config.yaml
num_hidden_layers: 19
hidden_size: 192
num_attention_heads: 3
num_key_value_heads: 1
head_dim: 64
intermediate_size: 768
vocab_size: 8192
hidden_act: "relu"
norm: "rmsnorm"
norm_place: "pre"
norm_eps: 1e-05
positions: "rope"
rope_theta: 10000.0
rope_fraction: 1.0
qk_norm: false
attn_scale: 0.125
bias: "none"
tie_word_embeddings: false
parallel_block: false
init: "normal"
init_std_qkv: 0.0371
init_std_o: 0.0
init_std_up: 0.0371
init_std_down: 0.0
optimizer: "soap_variant"
learning_rate: 0.00626
beta1: 0.95
beta2: 0.95
weight_decay: 0.052
lr_head: 0.00997
max_grad_norm: 1.0
warmup_steps: 200
schedule: "wsd"
decay_fraction: 0.675
decay_shape: "sqrt"
final_lr_fraction: 0.0
batch_tokens: 131072
max_seq_len: 512
doc_mask: true
train_tokens: 715800000
max_steps: 5462
dataset: "wikipedia_en"
Each number is 200 + 30 x the weight over the matrix's rms, rounded and kept within 0 to 999. Layers, rows and columns count from 0.

# layer 3 attention output, 192x192, rms 0.153, rows 147-163, columns 0-191
157,200,235,247,156,259,203,221,184,154,205,233,152,229,206,213,242,187,200,191,203,194,181,204,154,174,160,170,228,194,168,236,194,169,176,210,248,202,239,208,165,200,208,159,167,208,191,198,181,187,213,180,215,214,212,237,221,234,173,184,226,188,225,181,226,194,170,179,179,241,198,218,224,215,206,176,201,220,202,178,233,162,209,208,188,169,202,193,198,232,236,226,154,150,237,221,196,242,227,210,210,210,176,215,195,206,193,186,154,153,155,162,203,205,255,177,177,198,191,180,206,223,208,232,186,201,192,202,213,221,169,157,190,186,191,203,194,185,224,200,223,131,165,189,197,189,193,174,209,206,221,194,248,185,171,255,200,208,214,181,189,185,257,163,186,198,191,154,200,242,230,215,266,205,245,217,217,188,148,200,214,203,231,209,181,161,164,227,197,181,178,203
139,219,219,158,167,192,303,238,253,219,260,224,189,183,205,210,177,188,156,195,194,220,205,192,170,153,223,173,190,170,200,150,246,199,188,235,193,194,179,232,228,250,172,222,231,191,245,193,181,172,289,198,186,169,239,208,166,163,227,191,149,232,202,201,229,198,184,236,174,192,196,223,170,193,170,161,159,223,259,246,218,183,262,204,194,181,207,251,201,228,230,225,290,202,193,187,210,200,213,211,176,194,208,184,203,179,212,159,193,173,246,222,240,208,164,268,234,206,206,180,193,184,231,250,278,176,183,214,243,187,197,220,224,238,152,180,167,219,185,236,217,205,175,148,185,176,194,189,210,242,195,190,213,189,169,202,151,206,207,192,193,204,216,161,242,189,200,188,181,193,193,199,202,213,170,151,209,189,207,149,178,189,203,241,205,213,163,181,187,239,164,210
200,158,194,175,195,221,189,169,209,199,242,215,181,165,253,122,225,220,186,130,203,158,227,206,203,184,158,164,181,186,214,207,201,174,199,165,209,218,161,176,181,158,178,235,146,202,201,221,164,189,217,212,166,229,164,196,225,251,176,170,223,153,198,208,210,199,230,249,201,226,179,229,247,226,232,146,177,219,151,174,179,172,172,206,198,177,161,178,206,237,226,243,239,212,229,215,222,214,182,212,217,137,212,193,182,204,199,182,210,171,176,185,235,182,171,209,223,214,193,170,169,179,202,247,191,197,208,198,135,252,154,206,202,219,207,229,126,184,201,201,223,213,219,234,201,196,202,219,158,202,239,206,203,158,163,163,188,203,156,142,231,160,198,189,198,193,242,227,188,260,179,152,208,225,230,203,147,204,206,219,165,236,213,235,199,200,228,163,199,213,220,154
189,236,234,243,213,186,175,200,267,216,175,163,207,183,221,168,189,226,196,169,200,195,184,153,222,210,192,183,142,219,239,182,165,181,221,196,225,121,218,191,188,206,224,193,198,178,179,221,198,197,160,178,182,184,203,216,230,168,242,189,181,183,173,247,209,191,179,161,229,212,204,218,171,208,203,207,189,189,164,196,187,193,283,186,233,217,233,225,207,190,179,196,206,223,242,216,272,181,150,154,178,260,210,173,200,230,152,215,193,171,204,190,211,188,255,209,215,253,202,206,252,196,191,150,229,281,240,205,232,149,201,224,152,209,205,232,166,189,189,226,239,185,249,237,177,198,178,251,227,202,192,259,197,240,221,197,228,219,194,218,183,219,256,250,196,233,175,185,220,206,216,211,200,206,176,197,204,192,202,202,142,221,180,208,177,232,197,252,157,171,193,180
201,282,239,135,198,200,198,146,175,268,219,138,153,188,241,189,248,233,160,227,181,196,208,238,214,180,193,204,207,142,223,172,209,199,142,208,189,155,200,216,246,196,237,223,164,222,146,161,133,193,194,218,195,235,190,177,209,190,171,262,203,193,188,171,187,188,183,209,207,213,189,210,227,169,178,201,195,249,194,166,188,183,168,186,253,206,207,168,181,232,209,199,235,247,181,205,190,171,194,230,192,190,204,225,204,147,220,156,213,168,255,193,246,183,165,227,189,216,220,182,175,214,157,213,231,187,199,220,221,199,219,249,212,207,188,258,176,214,235,244,240,175,166,228,182,140,231,209,199,181,189,211,244,176,198,199,203,145,197,172,222,177,259,149,216,191,208,185,181,232,172,204,206,175,218,176,170,189,231,199,251,185,165,251,181,199,204,174,176,230,151,186
192,176,213,198,235,270,237,211,170,199,189,186,107,251,233,196,206,256,213,194,222,209,194,180,176,217,214,212,245,202,174,160,192,239,206,190,214,211,225,195,208,236,198,183,236,204,162,206,210,184,180,252,248,195,155,134,204,205,218,159,255,157,175,180,195,214,206,148,204,186,203,187,182,205,202,216,215,176,146,210,194,232,224,199,194,213,207,212,186,198,149,225,141,273,214,147,177,167,192,182,208,221,224,201,178,207,202,203,150,224,211,155,154,199,221,179,211,187,225,225,231,218,228,218,148,183,241,230,266,225,203,215,165,169,225,209,247,233,221,172,234,237,236,138,205,209,163,174,235,236,157,247,224,191,237,196,216,204,223,251,216,241,215,199,217,146,193,183,171,214,177,198,215,156,216,183,211,229,234,188,190,214,233,208,151,144,124,226,214,243,213,210
193,214,225,244,202,192,188,164,154,211,288,233,144,191,247,227,214,218,246,240,204,199,178,152,206,199,211,190,173,151,209,261,234,197,220,154,194,194,206,174,130,182,209,195,210,160,218,235,194,242,179,186,212,168,237,173,198,195,218,177,150,217,183,250,199,206,189,177,190,286,169,183,196,166,146,161,237,181,200,204,204,187,173,196,222,206,193,219,214,241,220,200,219,169,220,197,174,186,200,182,192,139,212,196,165,196,169,171,228,187,207,135,156,172,219,189,160,193,244,207,221,202,209,192,227,268,212,154,185,257,201,229,227,151,209,164,293,166,189,235,216,188,201,188,139,236,213,219,220,202,155,192,201,215,181,187,182,140,178,167,198,238,191,195,199,230,173,229,212,190,172,194,176,207,221,241,244,211,239,183,242,156,106,240,197,199,247,203,178,220,222,188
149,214,231,225,218,168,210,244,154,153,234,192,246,176,181,205,158,177,217,140,187,252,189,235,283,252,152,174,153,210,157,220,214,108,240,232,258,249,180,226,205,185,246,211,164,217,227,241,176,154,194,226,234,214,213,251,237,196,189,222,247,171,194,204,237,183,209,150,159,187,175,206,196,222,220,214,152,159,213,238,202,228,170,210,234,208,197,222,173,171,237,201,203,223,212,177,152,239,182,197,164,202,228,208,144,206,201,178,207,259,217,186,209,126,178,191,216,244,207,192,154,183,166,168,179,241,227,145,133,187,179,199,252,172,186,147,181,225,200,181,220,187,204,192,186,174,227,195,177,168,160,180,166,198,209,246,227,148,209,233,196,196,213,179,152,197,203,166,243,180,183,236,214,188,183,175,241,232,240,188,181,165,181,208,164,196,257,249,220,200,213,191
244,204,186,222,241,186,190,184,189,227,203,168,207,192,164,193,134,219,237,234,178,215,207,263,182,234,136,219,215,183,181,224,202,185,215,218,239,179,216,255,145,207,203,197,197,253,178,170,179,175,246,239,188,256,233,205,213,196,216,145,211,210,179,169,156,157,203,202,210,150,232,198,204,188,187,256,186,207,229,190,269,210,180,187,217,228,172,176,208,218,231,195,216,223,202,162,225,178,218,202,193,182,154,173,253,167,215,191,181,180,238,235,201,196,200,158,195,208,180,147,209,195,201,174,219,207,231,202,183,226,192,152,218,214,188,157,213,198,186,175,208,220,193,216,166,197,244,182,148,208,170,223,211,148,240,185,240,215,234,212,195,222,165,182,143,193,247,172,199,240,204,167,174,191,199,216,161,205,164,181,198,136,209,223,192,201,217,222,164,183,188,194
165,221,182,262,170,229,189,168,192,232,241,168,185,182,197,219,171,237,144,226,191,201,194,193,249,214,237,252,186,213,256,155,168,227,191,190,154,193,168,232,202,151,216,188,205,259,226,202,196,210,160,230,150,184,203,193,147,230,206,260,267,226,255,198,180,220,201,182,150,140,180,263,151,187,178,216,207,161,247,206,280,228,237,232,233,229,172,185,237,200,184,205,167,183,171,217,190,165,203,185,241,202,225,203,206,146,176,196,208,195,173,213,188,231,200,235,226,184,276,192,202,218,222,213,226,193,131,189,256,189,194,207,214,270,221,164,191,179,208,176,229,191,133,127,143,192,222,164,180,195,254,206,169,198,256,154,226,226,194,212,237,257,225,201,230,165,267,169,168,247,210,212,105,164,184,225,218,160,227,205,214,175,208,150,260,201,208,198,157,165,214,187
203,214,233,257,231,209,208,195,208,131,178,166,235,212,178,186,258,166,219,203,182,199,225,221,209,219,197,197,249,171,213,144,186,187,219,219,220,191,231,172,201,246,223,188,205,185,258,175,190,179,184,227,236,188,193,208,195,227,196,222,264,218,207,245,181,232,194,176,169,222,239,180,163,206,210,183,222,158,223,177,207,187,237,244,246,164,137,192,242,205,153,163,178,189,159,206,185,197,162,168,238,243,189,169,169,206,297,196,188,191,146,193,227,204,185,214,138,226,173,170,232,169,169,193,221,200,146,159,167,185,184,195,217,195,149,210,217,197,196,198,142,278,192,181,196,210,137,193,199,172,280,221,150,218,215,171,181,202,220,185,206,173,179,191,207,152,165,233,212,222,154,221,193,244,182,201,208,196,179,172,201,189,202,183,198,221,227,145,154,195,234,222
168,165,230,226,205,191,143,173,186,194,198,229,149,165,221,196,215,231,175,185,242,264,219,146,106,174,195,180,219,193,201,181,231,222,216,235,189,153,149,243,191,255,177,213,231,198,229,179,190,172,228,227,182,215,206,167,206,224,212,132,229,181,188,219,202,180,151,182,218,227,245,197,236,229,222,202,224,250,182,203,197,202,201,262,160,200,196,198,219,204,208,229,150,237,216,158,172,203,191,240,171,246,182,165,180,233,256,203,212,146,216,206,214,190,197,215,172,149,216,211,170,189,185,215,116,222,190,169,225,210,222,199,160,186,220,216,255,168,233,250,252,229,221,211,194,174,221,208,211,176,199,214,206,189,181,214,201,224,197,256,234,196,261,151,233,210,133,183,271,161,172,185,178,212,159,185,188,191,188,182,216,207,208,198,238,149,158,186,273,230,164,212
196,211,254,173,185,235,222,148,218,200,213,231,222,203,241,224,199,242,176,188,207,179,201,199,211,179,132,141,177,204,243,209,241,207,177,169,148,155,210,202,273,214,211,251,164,196,246,252,226,181,211,141,201,150,201,239,156,207,237,229,209,197,202,162,209,206,168,247,222,248,191,187,225,182,212,211,248,205,172,198,211,203,230,213,224,257,204,202,208,153,249,177,177,233,164,195,230,210,191,235,174,193,161,213,192,199,205,158,200,194,176,222,165,156,135,208,258,208,233,156,212,189,247,176,226,183,211,236,192,206,176,183,206,189,183,203,191,226,175,225,213,149,202,178,196,197,201,215,185,212,176,198,214,241,207,234,238,200,221,224,172,153,230,216,249,186,198,194,175,188,166,173,210,212,210,152,138,208,221,215,150,180,181,217,203,234,226,218,102,217,187,191
255,155,222,213,171,265,192,209,236,280,253,192,186,220,238,240,206,206,176,150,209,202,177,228,205,210,190,202,185,159,148,214,148,198,206,170,190,206,188,215,276,257,164,216,204,197,182,201,217,280,257,176,165,227,199,232,193,198,197,185,217,203,224,226,119,199,199,214,217,178,159,198,173,199,191,219,199,130,168,187,235,181,156,194,213,206,201,181,211,194,246,229,174,197,220,226,195,179,171,166,220,177,216,261,176,224,205,224,269,196,194,213,242,218,149,248,235,231,219,211,184,189,219,196,169,172,225,166,210,243,203,212,169,161,221,249,206,177,212,201,207,252,162,155,200,230,205,245,157,233,224,233,186,172,208,199,211,237,246,198,254,177,254,198,151,203,228,113,201,156,242,196,163,195,214,179,142,149,210,175,182,190,198,151,202,171,190,192,193,208,184,168
209,185,159,211,205,156,184,158,265,240,263,214,201,209,180,196,245,221,277,175,173,211,182,139,248,145,227,191,197,182,205,108,193,201,224,159,228,232,207,245,209,177,245,174,246,231,200,208,225,192,156,158,259,182,182,225,181,234,248,155,284,166,227,164,242,206,192,216,214,177,240,228,129,180,181,195,171,154,164,207,189,212,152,173,200,172,209,186,195,237,219,164,216,234,193,182,183,189,181,145,196,211,214,241,174,218,143,225,178,131,175,200,232,204,249,257,201,207,222,170,229,152,168,219,174,241,196,188,171,157,229,239,209,256,187,153,207,187,217,261,211,228,220,197,211,245,194,220,218,170,250,213,192,207,152,240,214,175,194,204,292,192,140,202,218,193,190,219,149,181,233,149,225,233,211,155,183,199,208,248,167,214,216,176,144,235,138,259,190,170,221,206
190,255,193,200,210,196,162,244,178,195,228,141,210,198,267,209,182,205,225,254,202,232,231,214,181,240,203,274,190,235,184,163,204,196,191,242,268,226,179,202,157,161,192,203,209,195,208,169,208,186,229,196,162,159,165,221,214,145,166,191,237,163,283,204,136,192,227,173,165,166,175,144,285,227,196,212,188,202,183,188,213,182,233,190,224,211,186,181,222,232,205,244,200,202,210,176,205,212,214,177,214,202,266,188,247,252,219,165,222,245,195,215,231,198,183,169,212,202,164,163,260,169,181,234,195,216,169,167,244,168,172,179,244,202,142,191,142,212,193,211,178,188,142,142,216,202,221,127,190,186,163,268,192,172,197,180,233,182,213,182,219,201,136,190,168,185,149,212,196,205,241,215,218,149,244,217,196,184,201,213,249,222,226,218,154,230,216,201,102,191,189,223
212,210,183,156,215,211,176,248,206,157,260,166,202,230,141,181,196,180,176,285,198,245,216,202,214,227,160,252,174,241,176,195,148,145,230,118,204,223,192,263,183,196,214,198,207,227,253,124,243,185,150,122,149,197,239,157,180,203,184,310,194,186,219,185,228,158,262,221,146,173,216,231,275,214,200,216,230,181,176,209,209,177,186,138,212,225,217,162,182,169,217,234,254,177,187,223,256,208,192,217,206,222,218,160,193,200,171,166,180,254,194,229,146,251,197,232,224,222,183,206,205,179,209,105,198,214,161,157,212,237,191,178,185,196,191,171,162,220,195,185,172,226,259,231,148,209,229,196,223,174,189,207,203,211,269,221,181,228,184,201,188,217,160,222,202,167,196,193,253,202,222,211,250,159,181,203,202,240,196,212,221,215,185,243,260,231,228,181,185,158,245,227